python train.py --hidden_size=512 --vocab_size=8192 --qk_norm=false --attn_scale=0.0884 --init_std_up=0.0155 --beta1=0.95 --beta2=0.98 --lr_head=0.00915 --max_grad_norm=1.0 --schedule="cos" --final_lr_fraction=0.0 --train_tokens=662700000
Each number is 500 + 50 x the weight over its row's rms, rounded and kept within 0 to 999. Layers, rows and columns count from 0. Numbers have three digits each. The size before them is the row's rms in percent of the matrix's.

# down: layer 7 MLP down (transposed), 4096x512, rms 0.17, rows 420-472, columns 384-511
# up: layer 7 MLP up, 4096x512, rms 0.175, rows 421-472, columns 384-511
down420 114:495452493452641492479447456601563507468496459565539465508564520459485526620445413439459502477508470517500486486480497453459554501418532493530538583479516520427512501430482470528551493480504575464500466463329515480482498475485583406453547527462497573336577473451525523510498492587472605459504567554440493414572522507511527457492534433515500414490476521582511467416486582439500466603549
up421 098:522525456504500555449512476593561436485481633469561552548395473435533387435500531523448444523544481548456483572431397509424492504472503520512485577473505466551588464481552492488557464489498457474410483502499474509534487447417422494472500604447547593464477488470528390510449482582474450520470632506473597478586558430483482575499514485585513585435619452444510501594497507521522548604542
down421 094:428423474441485563540583493467456433557509473502519527515511515512524511609532493411505482443470486583594443494488605569571409505522504478506467531522482541539448421566410474524552556615557517440487471490511559469525465497589492507567514447390497513522387523491539533487531430576447503480610425538459464431547497434498513499590508588573518538561502472555470557477448465396477455468430
up422 125:498519530547456509538563552492489548536532426491531533450477496521578472538436448481482517537461483465557525549469490587538611539534458504605526533524522476491430508479530494580570473541521443457467402528544514535587494459505489431522533514513548513458503432424499471553561598486500409373508526508457428544536568491532534579470391457467474446518518374459483531571500439445547510479459
down422 101:487517483441560518519479363510461445502472457548434417503449537447470610512542454507527478383466417477459508432582567454448496524480416453424518512485527524555499585464500478490540514583478590451530560565490386484476539562522512531458471524452577488512584461563540501604462490498505617577489519503451531498488510538503475483505515645552524535560452563511593480425592515428509469491472
up423 099:432533526502515410619458485511502472560544464551551505527504466510558464510475513447460456479403458433550523466555467499478478503490486521525542582428449550441539454525515444436484417533464443463425595465521498449465493484498424536567559397476490430549462467570449579521458547515442536502514522600518516467491449582535499535474504451575475443534525531455543526524513459588414502504495
down423 099:466528506504453475446414480461531548548550472503452422444561473500467547489542458559475435502527528517573387608530567541488568545522539523574366470553604459454489495498496609468578437481465579537493551508473415536394515431504504591510488503433585448531472458598518521537418448462528406475519400428448462535452434551479437520498432487522424454494496484475505472511488429553515484406546
up424 094:509520477480512439458490543490499505440422493586496539436557565519501511527488528491449527473306495476453539532508533439541410451477393526554529515461484434485477571398506566457503458512491479480471573521453545529510496453450550496537510528435620500468434487455503483526529526435507461581424428546606447490511558556490501597413499504456535493422471508512554462434507427569414456436492
down424 092:441487550444528372526541448458424510474640568528467420513516520498480516457530578458495517464420484490431374595471482425499489450533561487407509522585512486482528454498492579465500619516564511542501524466374494488501520513505487549454414521482441583442546538542568519499458587468518517452485505438494464541502530430474562423443527510524575471545449472440489520486512476557503472460528
up425 094:485431656570514495537550460498446553511424504543557465490594550522552628483420507436448474517506475480500486506502445487447460477466531558535483562490436549556381547419513548515541440486451540521432538517550564444542501593458591473480497497516477505552451499564522478563421495493479449519553439389448492583485426611455518430482528529549449472561513478475516592465621435436539553492512
down425 107:518397628499507455402527519512519554478422504482471412441453538441410519459571409472459443622471475478401457478398597566571521464403540490426531533476446498522407525492511638511493402487521575455576605495473488455446470545461370495584522496557514410524390563418524462521458525529461475514545577426550482534363409487473541548467510527484482464523539482495522552566474537452578494521493
up426 098:405574487512318459505645422515620592571448562536413561501500477431497431532554523534434561377473476440570488417546514522475524478620582555524488456562532485482413491479464568590505430543479609474514479487512499432529449466508509537605494563460552540584541477473495540543501545478513414489570465607491500610487517464469546552467496532505501515556479443565492607472538490512469530426498
down426 099:517472583512571452512400510531559536500520478503513439536545543504507587470482391570459502436548458468491574487442510440515494549490512466540524439406482476455510544549418442462561415510468461512510529520500455495496398487495550587518502560430514508450520489464450517503486515479527506530374493510518530547546404532445453482580398498612538487515482493514458386449553498559508413411500
up427 088:497472504480565480544541516552542516530660541450527547569530515547555545463449577665401462468598557553489548581479536477505464509435518546429531420470574412496508519527534458498465571620583481484419576563439543508462488537446550534347509476485593514439462527519496382434432547522590481444498488535498499460479541533503490563406606419429434494413477476550528458515483460525527487421452
down427 096:496512532474406498481590474496531471494429493542570528527488411468584528587431501518480520534365489545523460489512459497460502555539472487592543587412533490359507496557579534503521549348497464492536400426526479447569471539637510514450532524464495482541530394442549471525457429534506528553579571470543466425507467565518514524439537509479478489442522418414478508496545451513518503544456
up428 091:416521517465493512514517427533533513467573493469486467502502452523538513475497480532484534533518500501567449544522521567472584485532464545587459437434501480536491463527492508489519487477485443582477557518479574482511506532510455455388468561488459459440454475471490631519495562420443493468466435549452495483524513540504424509444478462510626499505590413515446458502615497505488464535540
down428 105:474483529488554543515503500560553492460532533515463526595520501456524524506505452463496420591466412562511422548494483449522481463482391464508491516536459574436599460546568448489561526501495484480490500507540523362434522539536491533488571563493508488549479532471511491444531512509473494460482465572495531484532581569457417518547436493484420556487497480582525485530469508483504521509505
up429 094:538481542565425493446529420516417488596513541443479475495575402523490563528509468533382487543533491513435516547437434530569536529529616490460540510491462532435500477495447467424440490572556443567547566361444503598457533419504532528527467440332465498528503493444468465486432523422453507522555511433472522525564479492573455452491582531493532496487521464568528546491512519421539576477572
down429 097:493501504575440480453530533537463465541531449547488505421506549472488537504448554432440497425451506465435534564530513465519515433440469602491445567539541497464558542441488405467525543500528539539458457544500419474484510577404346535599545493420477498519408477439500441550599523524467561559480525562501395425443533491398551522546494562360484506584535511426535459489538457502541410544379
up430 138:414522467622508469540595479499533543436497527481468470540510533575554378549508447507521423500544501443473508493486482370433536482607550572534586418576542502421509538434437531452540496540484499470547479560559536528544397483605372513580601573507551512532523437457429491465487497443495472395487489483477430518465408406524498556535506562567450503530502433502468483519431456417500451574565
down430 128:451461502498521476481567466479463506514525568423445508479546542452551463557421440520516506495532454441497550490513522485461527520574548482454554463598549485406488523453567540480662439632425436502511517527593521572554458526517386576538562448441508463474547460509475538455505510451470467516442466510447468483589453522555517559535494430590524564457470401534408512558485498395411535456601
up431 086:488555536636490450472571525431463504508503474448441568515544532465524579555492435541491526480498436510512491488509497475526461503514484437500415418551437456511592446581584458479415457380576579456476431453495467357422488547410482621549519541510419567549511426526510459569529548436537476544462506539555507510502510542505539514518483574535454575456452523510480436530621441552481458544528
down431 096:599451538443506452516461509509489533582457484445435484499569573473561436461480484544497557463570483427496612440442492498448510480547511586596478481457499569505479556483603515400486515529515487502393432473468493416438488582543523515493509460492457405510479449519515549473495521526407481536522465418437464507464407526493509442468494495475550463424494469491503492522458514517382533432501
up432 094:501645513495432514582525529496499460454422420522489530576389507511540516456448523488499567494476353420560583514442488507496519507581453518399532452575495503561587527415449395389520435468489506511502480481494468478459588477500596511475470527543453469543479471452427532465540429457482554529453533568517423517436594567534431503481463528471520519484467502447444516463460526515456481551577
down432 092:471483553508554562555523502508539499486619711478565545490497446465533422462455502519566533627465484466561501531502487507508455571619563457444496538529521437400370566432521537511525518475452505567479511584555574509480483561511465494489581473480527498534497438474495526475560489502449507548455497528456474481506548473443533550476447459512468536446527572494411476528485438460497513445532
up433 096:456540483563493516418546544477549494454445448519488508494481498617486476447546573475468462488418507527468541503526433444535514529417420531475543535535462504545445461565483367465618475425546435432605584547422513459439582513502545499501454498484527552458473545416525482434479526544450490570446406494479506486546405448419512513436403496514441478506496497459545457421426502506621463536415
down433 099:546579482471523512501521546556553416601562537497452536458398441495450448416489520479474531443484553517495490451524440606483499465565493490570475500462545443523510503468496410407510479536495502421537467522544551525473484477507505495500492491451569527618424419456481475482509493472540443466500468479448448449630466469472468478497506459463536510514533456589455477621386510542499562406568
up434 111:586456567501459561496456545449530451492451438563527509526539474554462401528605501495557506343530474493440495455463456461429540463608544519390540473451487519546392512548452499478453428537509430467483521532442476422413573402455495534544548525522500536462542489551522592480467492524470542425478559526474415503620460486479467492549478485466452488405462422521477585512477472489416445468449
down434 105:596481570513563531436495518485453534597458506514489505473433477486501420457520534503458518576613490521444458553485381551478587492501479383529507477495538560484411494467483485500418452538454468439525580548538500522486485527418489531531512480494470599408550458447497557540454509588480498476563571478555509541565500469411478462473525537491540530578484437543492512485514517559439426568567
up435 091:513471479447451614462518423469501528478523489463471491566435506493515468500487535483530479459416554514523565505499436458498542484473454506488484511584445475475453503533464465579532460480560457534452494543483523544531462442487413499520488493596614468529518610506483468528444478548459529529433498551596493504538583444415460413482422472503550511520495455513535428565507486455506643575545
down435 102:607377588488567497584478551418454430491535469485516453531463582508457587493592440495525446522492447423481509457427523478435477493471484531576457438526583500530439472395482467424464525517477480429475497541498462549479486415492524439414520515492459402504518495568417505548465447518472405447491570517431503494543497445514375527523451482527623534580459537497440522388466566470463459485516
up436 106:548490522570477427461494496514503450519598454478468533496520531485466427352489483427571502535462566530402461435490433542460520523484511486560454623471513469426512412464508489525627493521548518579491511557516471538472564539533452511506464495468410514518494465474451358483517560499451571552563590475541522501568458618575490502496476550490575496462491479476612545484496518520482528617501
down436 104:576486461423477511537461481572523517539475479451532483436535511491452565611454581453477468563446558541425384531537509512475547495531522479592476494436535542485465522479543480485486457564457436444517496541416519482508445502453591523456520532547548374528521539486563548547507593521478472526569448547546524518472561510423528474517430501508437456366432484441496378502510366504487554480467
up437 092:512520488541525510530479489502402443474546486433531442600487520422510472615528465528522426457579513437421452415436535454449499477505450528388521497447525520553521559544442482475528512484552488494555495518472564450469431447512494538530464484462499479512484464478559481565477502452527465535471553496452445516569528402484426405499530520437466420447467466539475461573586480529478433468535
down437 098:504430412550595484486578539488496570461500402493581504431466509554464506484495512519499467531431468532517535493429595476447509517510433490464380435510458491527472458509395476468452471541444524461559563480388432533453442385437541486451488513544516535570505485434555423440560497460538564449508559441515564452542450467551455438440551478476484362518521597551546543550515498419537523536436
up438 091:480543507493616435466496467516639565520481463489505596460501589469477453396524523528411454541452483486497479547485531527484564527470409574452439495470503528475567561481563523559390512410393537471480566546471504541513534519523442485503409566499567476494496502446514505428399496546400490451554554611512423496529479607464540425516551505414548523464486493552482492507477399561513449443592
down438 099:479465580481565520590514448486462378485470458474464378497577497573420510462394486474482549504494374446459449391585513527538488511485560492512532451495571516486466517467425455473463471534472470564488440516522521468530495552520529494459429486449500515478496538519395487548536477511498519483466449514448490571509491459456427528526489482470520478462419520439588570496436645616459474458552
up439 092:455488512594528443460478477464511444443435506465499497409402500537404530545429531548481516444503490518506472499524515566566588485496461510487622510393439490511474494466524482441438500501577560513421481472446520560563462479504459538466424551547502570450497467513485462584545527528423552454465499517470530510537548533557534450540516487494524501420493483492516587421508545467478356386517
down439 100:567523513513522610530607540550545530573533518514439528512497433510519522507454526534503520482475482455539357407530512510567384552453414565484568508568503528503446464498484581621415591456605454482529465465424452534346438552494483440475506438458477475546513508459488505546482472511559469536504578507466491432532437421489504448516433549542541525507485561527567587491503592527445527530526
up440 113:481504491531517516472510501509501495476511468537474483503472455504386539531445546511514563477525547486413437476470573522554566459385516539617476487469494518506497444349519494514503498495521500479420501453619504508420552498488561534497538500468505485488492459518548490551406528439481477549539502512489434444492440553449428440494477449409528594478490514501529572545370528483484456467434
down440 107:609459517395531449515534523485468449461561470539577545526496484453532430475513535511455584530382535502531466480597614542345429506439428530498570558507455478423567494491446461511480517524491643411424421499550524484522452532513523549485516598504507514478495474556417499445499485478467552483505472552471584514517538444464509543537571594541402431503467570546523384532499585522468403446458
up441 084:587469442481431512458507514549396443439528509456431498585539491498541492557502458546463500563490473574485581563547549531443596500529493596567540485562459485601393510481558464542498507510444503344448503517629485494492554548476511462442543472455503527568473461479492494531524457554526404470396462504549490511510515502469455527507504567480509464579469408549505466534436508422442472476509
down441 092:515522385547569613479456518508559483477551499511525509452444503475462479496526485501479452573457498468400574507486523473364472510595457532486501571566508437604525548512456574511494496557498554535529513523522477526484542537504495496524475512544528417579620481530505480420424458565547593489554480568471510504529363472484544423440387468483491526549475560542500499525488476493498527415417
up442 095:419581482540474474550545526479461529439448469542536453494511453525565503567512396459523534475527546597547551455511535580525446534582388545488458413534500540603494531499487583405488464528534452549507396492562530505498530445477491537565606515531481597512412482491532517586517473510514392510428565564511589517409474543505499443560532410411387545488451410518557470568412472474532597525423
down442 105:495469490496426498580545393566437582512514505448510550476483542550479457510480535435556493563532524532552439550572485543524499604613437440456525537517532378526443620470524657444620589564438501467559511548538505549583457465506506515499488470485491459472559470557458392583461484480549521391526498574521516471544523517458518452480473503547537511508420486543545519509466410559426485518501
up443 098:476408477553476495468536498508555647519406432489492387436513437420501512498452506486527529473448542500495536518470515454490477444634534533499520571443449504500475503448521464459507481562468429514495466477527447413447518555429559564487554442489512453468539587499375466505574458419531494570518526555596534553609619434504565516454529444517458549444524434533479497517612558480493541439560
down443 095:638522464489465511522466420549438485542507547364580551448466575534445531454400416562526488566494485429474515458445489529502509448422526517506405466521472427566460483535563513432562494508525475498553472439482548493523546525511406416439504422492564518540431436537566379443476456491543437398542468461478543460480467550509517412443513444542477552578554549513481455429480498514527515503478
up444 093:513481556495418407571498564511447560493406494458548402511510514342482520438505601464485460495417551490590395543587384558487420465477431540595493551568455443494473533464479513529476532478506518498540587446562472430489477489473527509501491484513443529496522532592518567446466464561611416480430588499563485480483521556474561524405478448398587459518487564521494481532487452541540489476603
down444 107:489473461495535517528549496511450491402582473509481488510528515511508517546531470409573524584417539471478538526566425475582508510500555547496505597643593520379416528539486462572449520514536490479508387449553425541511515463430504536533507545581475517485468488490407550554449447561457495414464575437467528558568512411542506475418457518451497504526501481564521482520545540547437445490525
up445 095:517491430535527477515345533491500563458501465518507542472493525518571462496486432530492500489528470533540508491543526520491601490484429501431515476465487464477514506456462488611479522473496513520481487414463402482487581477504379485503502447527527418524543464470473480433519506556573499581576572558557578467510476496550516518492469599610581373451467442487403521514432563544503480539506
down445 100:506542530494436528457515656481500444521438427409501403489483519459570482444423465478559544448513456475469529497412605516523484466540574499553496518574400508485557390500407508506518532457461554425549521458469406472494489466451562527534477429499470462529517501505465534525535571467510488483500474527557486532495563471528496458383553507427497447561602511556537520540497502460484441496475
up446 100:465519598625520561454484566459522535484531544442492510484583404497595466516463498468459510424496565469437462491436462400453375503480494527476511595479542525568545504410499495630377496530442445477461514464510519435539428545564426500527424515502483437507525515473484470473505427517416510593496519454443461550506444541549482446462489424479486442481452538440578512523491550490553461513596
down446 095:453548433498500525412499492506487539475448497496426477421408568574529503484553566536487529497478421482519537451531411448489550514446488506523509561482412518582443494536460572479534509508551540452506499495463475536383465426404498506499421457484586520436504446509456540501416476470510540531523478411461459557508634490508522505441507505489494504554534545525522524531502495565494502445563
up447 111:423525490506572515403558515517453550484571532534490480586562561415534402397482526454391500534497490520443519491490558422516428419447440429489409435422510525515406522507498483513417472519489540526464415462491517457448468459511471454495463409495512496613494542470517468411483401482521481400496448559494583437480502520417544440410470520470543408496547564522607444418510439531473566455445
down447 101:589518440501546461539427529473534456489591528560549450460497514543500451448455496522468544519583599473574438508421530395500546548519435482481448540495550606554474482510541660472467442555570438587648420442463477546507501534547491600518577423398525503398553404396468544569509432573480530450521519512467483398494632518427645460484517507546559494464471569428550412505443445601481596457489
up448 100:524539541524598435459619531481528549494506528543437684459486423529530546441521429459480489580422472493434552536428497428530478471415535575557476530534411504497478539528506478537578527425507517494507445544510440567586531532555435440518527456407544500523418508457441590494518475479459549486453480485457526507585514524462533507406519564530545460479545530476522612517551476511432484520526
down448 091:490549554493532438647485505588522524518588449512627401543584433413441551538528480551612523507583539489546493513534500485477494533490627440527513564444443532478517538580501528513508565431530531422552500444490448510548446451522421606542527512492527537490536474381472477545517400516396510366550427514446491647497507512468514518509561475540567573590529500432535447527459451524531476562526
up449 086:526463520554418535491476449481527569476586454569505449491533496585463491503502579545500483427522509546522515444558495508486575471496495606460507544528490589460500467563560437575492505536505560509417428493485523621517575478487482415539554403486471509504588488469511463502459540432528530502515455514517420448501425430449438496550611553493513547484537552458551565424548528510476487480484
down449 098:521496551452499420420564496524441403452528455485661531515502507437455413568396465456552506498552439507402479470519446496544454461435559543395471476562578472495526482434496409561425539614536572597476511519502503479436474562462501419450576564445528569470615512549488514485488487499476441499547481531430430409574550449498498450460388505546422429478463535460522496519476530567518518607525
up450 094:490460481428508506628525466563546536456581456497580545530407387500490552501630467489483397400503557436469593459500425516506519411489478535444499526508467533474557404424506465530502487533418532540451562475530544479623574502483446579473457420556459462537487449524496456501480437490491483549473447507460519459498505534522661465442555499539549507571431417446470486447403449443536500562479
down450 096:601550461553480534543472482485541452537483372473442539479490585517552514573488427455496487536590442564390501548486458404559578590452477479528518424635458649511504567541594508479454516522569456444433564528462512508569419543556477583529443537446516447488465544379540433548495508490407458561460436524559494502518533470437612452439474395616513537593526457524562496518482405435484441489407
up451 106:565520505452477467453549435479512465477432601464384473471455547469526451491494482518463472470444506526569551527470579507513471376454474426481567431507473421594516492537461363552480474541552489540498455494509453475529453413569636411616507448410518437534485510453576488600594511499482477477514450439440538535475557459513558494554502529670424448493484486488485533464558555494576609530520
down451 104:484543449550417576487538508506487576537416481525513548515504510553473438536516460412390469450447488567541564469466418507529505557546418550550461460557550478521468539495525461429453537529502494525527423436581455521434489533473384570484437531528494523569554472506438498410506529548515496541503484489568402525507505578444460474444580459471469470488459446554525545488443462547520484555469
up452 105:438514449431488515543632581502531526496554411554531452434582507450459368469535505575454445463409544495496501433560564538419437472500461481505588474579453397554437576437459555478496513485500472426491433481477309428490483424496425499460473457499474530569543524596566519555535407534494532453505487591506509488483482394480495507494500490474487558478525524507574455480420461552345443468533
down452 097:503515504544431554492493440623503539412478549458477398464546513468454504563529561562516516548513477529471442464413517400543493451515442500461540483516563528481446509544499572617496483533543500570465471522472482538578452509563481677508569503571533525589529471423495528557513537425460471482507453547503483465534485461519576522521519516518438543485535498404511558550458467499510510561508
up453 101:461502464682463435533500451552503588519613469488566507492476478384462444460508619567479536482540487517606502463501559504547479484461500531469595486513475395501449437467504482589486453457474349532559557448571488457492435492475538482489549422582418514466449544553426567535500557537493471452496549504459501433501491450532477506516446474457508475463483461507557468461530532524546450539493
down453 112:535465551466396504535497382565529514511479513522447490582432564464546460422463493526532506544564456504501578555482462499508469440513451455571513575511529442465508519430533587517470591533486545563548549482429493424546555555492453500415430452622565482508534634588431503494407521460459561547379547446470477409415550418486542491395547501532597537439483570461553510519446485494485459532378
up454 099:498474500543512543468499484474565499496500515451545492581481462521474550507488457578482495552485504516582558411449501434518416567489481556480516500523532404427569487424443564516482462489388581463418472473545545512496483552449536585451474481522563442483516514463547421420477490420565504521443535437428543522524445469533446415560563573373468604505509530448494567509462397450467499524482
down454 105:579523567420567464511565501439362501417508510510486509469460535426587455520496467445463544575445476534533515547473541591463520558586502508528582542604532555529442485499482490472480509490572502441495519518583568465511465518447541496484461505553507482483433564445530519464543452539554416477529500513594493576464547495383447474544518513502523499542532438519477474491535504523417478542466
up455 091:438572550494576455470477427510466512427549529388517446477534530481482562529537517492563524557508428505546520527417604519487441479440417498490483457533597553464524460544501467482539525517588477424549431580511491427522487518519417502526523469597520531504538476494521461586512426640426508481625435636403490554474589489525456509601493516451586410537590481513621483563551534539450543465472
down455 099:484500527514539496616536532534476527459510580510475488536511492449499555518554523551461454437440546489521435452585367430554461470550592594410451478466502630381422502502604502475441525445539492457545514439422554609583475443563446504470488505583526408460469511441508451491531503556425606441398566489420411489456465484431508514436528497518440572443552451596430595518447476441570537575527
up456 104:473441496571420503578530459538424525479482546431419491527543507478439449520524516556547544444552519563488471550512496433445442470447490640489491497469487470507447586466477575442513482531496553433499538509393508417549391506580483502531550492461507513490508446454413466555527591470516534523509581556422561596490460457532463402543452499445487495543509479440482569546457535457505512466392
down456 109:422471606497567407542428419593466549479456503438519534513483438533442547507560482534464447372465509510487550402532469379547499552533486552574455519498619514528569548455470530487526482557543437439499443504409543500540433414524468513468555513497445437481482505526497483562501484412508548554477463507535508482556590514510546524448491507522525484533537519523436493540493523487509443505615
up457 110:509481510555518427508484408580576391457404449426473400390408483511522462479561582648474575552477413455539470533524427527440557537440566520514531478537498470447558464468530503483498513507559479493545508497533512537454506434504522540517487563531468476485534529543533503532521527492484541461566474513544474519461546453443462487543520558504547518493538559517511495456492483519429465635531
down457 089:469442555482498539465420522533456567504489504519598512496533499616468563508473449497491505515492388478488518546506474538499453523466496607479504577499479579539514527544480546526568523537452541515562537504473486485548488467533471411419507485565502509470572553480434525493452422492445571553491439430551459482509446570501502514543520498548463556546403467528528511543554603497543487467483
up458 088:485561553565443460509500515497488440438521475533552554502447538498468442508599472483438492432438584358636416467471506517597541449497446371547482504579517592452501561508632555605464509436458447513395506508458570471482476498417441468461446539497500506531478508521494500475512561543424536533377479510504423486530426507503472511518584447459471564520451485486606529565475570530530571578523
down458 091:556522571414540499522430500544523500564596430474586485476455436498524577461467466486470474546536509457463494561534530548412566633499457463513491515544428546478523576475461527546558550544585501420497517425493522509467548466472511507516554447477673498502515669463529470515457533564444473507512541553517499519396467550596419491504530469489433468456491468492468494467480559474471493456565
up459 098:536535486499511455623476488478492411419560505485514534501492553491495401454497448491459572503578512482525425469499540513461462527496462529510404511503479470416510481419554529554487496579504462467462498492515457483467430529518472600408567604519431477474556462522446469540578500559525441489400472502552434523471462550507453502474546437552502461594524605454566589375419547441465478462536
down459 105:556491371477460478456558496511551446537513506507432490499469439416382480483534546542532537475512493442514496466589518569538553561482508445527524408428521451501553558482457512514400523402591563420526494394474519496452501559569455415562477528560439458469510482474571492517546435455472533500585546427558550523459483467486483618446434559418602509474491430591494498499511546532527452453461
up460 090:532498515491574442569467451524425472534534562482480489464471551520525500465550456431506459502473514466472520490459454489452555486523444533522538490520523505514454428577527504517499587457509482458513469496537491510546470516509461518462553447497481453517464508469445552388541564498520563489432531498461404421473485513577474557506522512532526493508490518401508515487542525457531479498546
down460 091:484446477459503467530522495556456432494548514491504433483515421456504557452475432511521464432408545451520550484445526449453462549553470495514443402532466464505539447499536545508490447559590439531512548477424432500464470562516395479549491484444514526510422613496510529501448520551563533552566447464486394459390544559483470567511481442513439514544531471488441476515565485542421461533439
up461 105:545566493544504509463573548495583594563421481506501572518527494530530533477510658476466475530507526452470449583566506438469530459450518451565381505489497593483590566530498501546480491491560548510527438568478504470565477478513470505555532515589423485534512474522565570576529462558559557487488501523529449490511487466554413583512500462474482576430521502523499529471550546532440612504432
down461 104:484461483511521554497448542425533536547466417511617501489446496489451484565581522473543515482469482504404492484446486560437495541582494565487457403438455524512547416422422410521441454458509468419595536565542510521523579557522515369524506484568356549502546457554576473539516489528427591514441524528496561480564576481440562503468471468518439486423460554514518551495425481492472346462397
up462 101:486438402504495524478516535463545496532504525434581432522477542460453459484535507507474541410482442533618542514435560520547514450540435551496384569498499437509492535437473555482384485537456557538507549489450533523511502489535538573534601440538547561554505463461470465487494492534592470506533470439450501508476523474497473477428408456396509485531425615476541447591482490550461442519502
down462 098:404499527515490512521453524502483517479451518438543497448506481521515443515496566502556461484498504510495559575452508508486616526549506479545510490543489496508541456512514338537493489589417444476568466567415526554611477465515509489485405521485412541467537560446498582494582412543556473523465480557473545618456528471463570547485519398605441435540501448570453558495495592503523412428499
up463 106:493607592488521568506532531439405433534501535525562529480416584472565520541487446467524525559549479521558590498465432571444525484501474684497488569540476433478522480497468456506541468522495623510466571395501487498506589475432466487431442487466555474530480479502451534490534507538488439487455539529466524576547490446515562604533405502388526538541465494540416506538575465438528442576524
down463 100:547469469532522521459496522568535628529398426395519507499448439416404418544516556504531468537515422447435500422586517460541426527511524490399592462465484549442465486578540488508454526461497429522537399516480517527532477487569487474590514583517598493428528494471509477563478425478473571413567572472500604356424534468512541438551504455585485420442566636448552526540474441426539460454500
up464 098:520435548584470425506429487489461445482529547494400546588458576546509540387471476514513463536555463552447506549490483507562483469586484683517521534533523579493456435502446436480462488489435440541478482521532533469492594530463583486358540513477434468506499568459500495531531430485459574505504474524513397626504482553479492533444553487451471481442456493412503616486598485586556573469396
down464 099:467589476377544534435482466541549548438519469492559387514469529497448501603599471488527456464477630393487541444449548563499577526458447501500476575347431460551492543490465454468559531486469498532568565556523439443492412483404453535554489510500509557515558487558464579468390427534488554513401559489479522438561468496563571470465388519477486437527570509548587475496503523493481403526623
up465 090:589561584536502490589541550495472444436477532461562566521499579426432493440503432442512523470466481577496496520512419581581529418390642589515435541537505468533473463485479474531530532425566564540414421489621469551539509477397607482618483475483461564549473431393524453514586507433585460506491380490486577541649518592470441598464503533424435562495541494506553473460556547494458567463553
down465 096:478528453511609440488401596577538597490441485502462520445506402504458550531522383440467416457503501538528563505516455472514478473530549511466615522505550570544518515472560450526525484515528512544549479451473523463425485435362588513494486487470489487418532504607557453466544513527562447537515597451457551443510450524456517446495507492472452578533534473562447551564550508570547498545465
up466 091:542505458430461476372566442500471519439493580468441476497599362406572449591469513483449515541518567557402451437509486556490581504482432440468523552461555507429507442500465546444539527485597502495584463502501620508473518367466555534465471517512545412463450517513494474517436501505539592529538507499529473442522505519515421482463418484400519413509469459429575452389422391495541440446538
down466 103:444456432527557459496388500616523583603441584521516502512561500398498490520508485370543524522489508503523500434453469431458473506564525449508501538550505495489482493458511505492409513528452453598502460458462469523433581554534513442499496445470497437367499546474515501471422476487503390512536464508554507543419491549469527484471536427564486487517438507550532563531532552571501473439481
up467 108:507494511507473486471501477532439505524468449517471556540504456476573484535521592561488449428542479594551539500507508397523483616517617485508532462505414471479438514496547518493521437482414494475416441454435422516462572401489423441429495565523456528534460428503437469392495490512506439531596484539530470480600574479567458467476520514438472501527527523467607523476461488381446501505500
down467 105:545440516540466520492415489436480477523522593505520512455430505534489397451580494465595569499432579484567498536467476513552456438447428499415540500486491528531430423480435475504525503563503546419488550509454483503486488573571554531656631456511484376531536436434513534510515515523395440565551508440518556617448517457489516554493446462529578503544516486449444491556664578501471495538553
up468 095:563507465537498516488444445609470563413516507441559471461511587530531434475458520502434602490512550480523443459471362490469534515414539483480542478444383513603586497536469526524478516525481440492515503551546479538479511483462417573512438506489442521538509520549479546455588497481470544583407480496478471511479474607568499491494461486467531431500512542490509510412498497576503509465485
down468 110:466472441502458411537534579499502540543546488575477429481522552529501469480501519533555504516529483500554498626462481447482386496495415582514539509538610614526474553429539401504611632447519537517505547484561554516460419550460452577523467446511486495529475487446504503477498495474520432565499516463515552512443475462504431546614480587433521468596467505535466455525342572515527530390549
up469 107:468503543600469590399523511562492548505516625547391524486555526518474516471445512531495492461604452430392428488557499524498455468614576528470428516478492458515527473461564464483534470594497480514465479394524578465443568485492629474580554524570504528531483501525518531472443546473424470504406466500513519511468536538535504440476479517451553509439434495506591553430532515475527479555482
down469 099:531515527461545450457470561427524456580528507447541505488493448527539456571564519429488506542539535564482547405558551503515572513483445507484578478476514421497431459441416391530376680430570541523573529595548647443589557461456488487471667484491466595532467503491487418537504496561567510472562444550531454497519473476530500468463502425489544556534581524472514524473477515449516512463474
up470 098:531462474429515604442436430577443454484573535573540386600552561461546572408438554492461604457469516558444487454555486458491535485505461546503534399501502444580510538380511469520461443483503542470462469500516458523470532535453419534509584575502502507550549517528503518545486581566523440469605524516500510455515477529444523526518444482453565476471501469517623504519522419476512505461471
down470 099:464500511514455409462445518465555465485508462551575530550487427589545478488461479417474456562400520538491524515465563543479468458569483533617518422450529507517510555496533501453502470551511410521407515461529527476538547449605366469457508521484574532508516431522483459471485495586466429485473477524496515469481436457548543601516472485540508502533513466528477515441486462449469400471537
up471 096:487523519552548529588506560545597474495579521524493534450480464426501490594455481518465540460479351460584467475517606487523504450440437501467512452538498497515568501381489480496529400471452515601493440525471498551548535507514505546475495514535521507547489439471599509563488504591461484570544511519498476510422505541485487544532525592586517455466566562448394497548449447479516497503542
down471 093:528495385507393482435565507541485462458603504525541383500581473473576503502509556536588402390539514461481488638534537560554562598522530506512492533451506491527519520433486470399500579536580436518469573385538448403500551560489465505580553504485492525497522544456520474576521398528531522547406477497475558509495532418485443470501483495507490476442472529501544470555486472610464528594430
up472 094:557462531503521417454522470432547543532593557570470474617447480407466516502530489490558408554464495473387520566456456571478454541480512510494577356489569515557501474523427550508487519534501451416607523397631501516554558530515571499525509504423567548458473527450501428569569540495452498516601486549459480518455542535498361492475537428454523567481536475550466414531458490511516418505475
down472 104:494566492530417581527549411480409460437465538444415507491464478483528488489393569609470468558446479508486557494602464550481525396559484652469552526424527472496486462487554509475477403488575542471508519517496517452488484513530557448466538477538517539509504550576521496550519505491470488494544373523445585539494537400544406527528504508543509552501515544449495529463503553504522438510588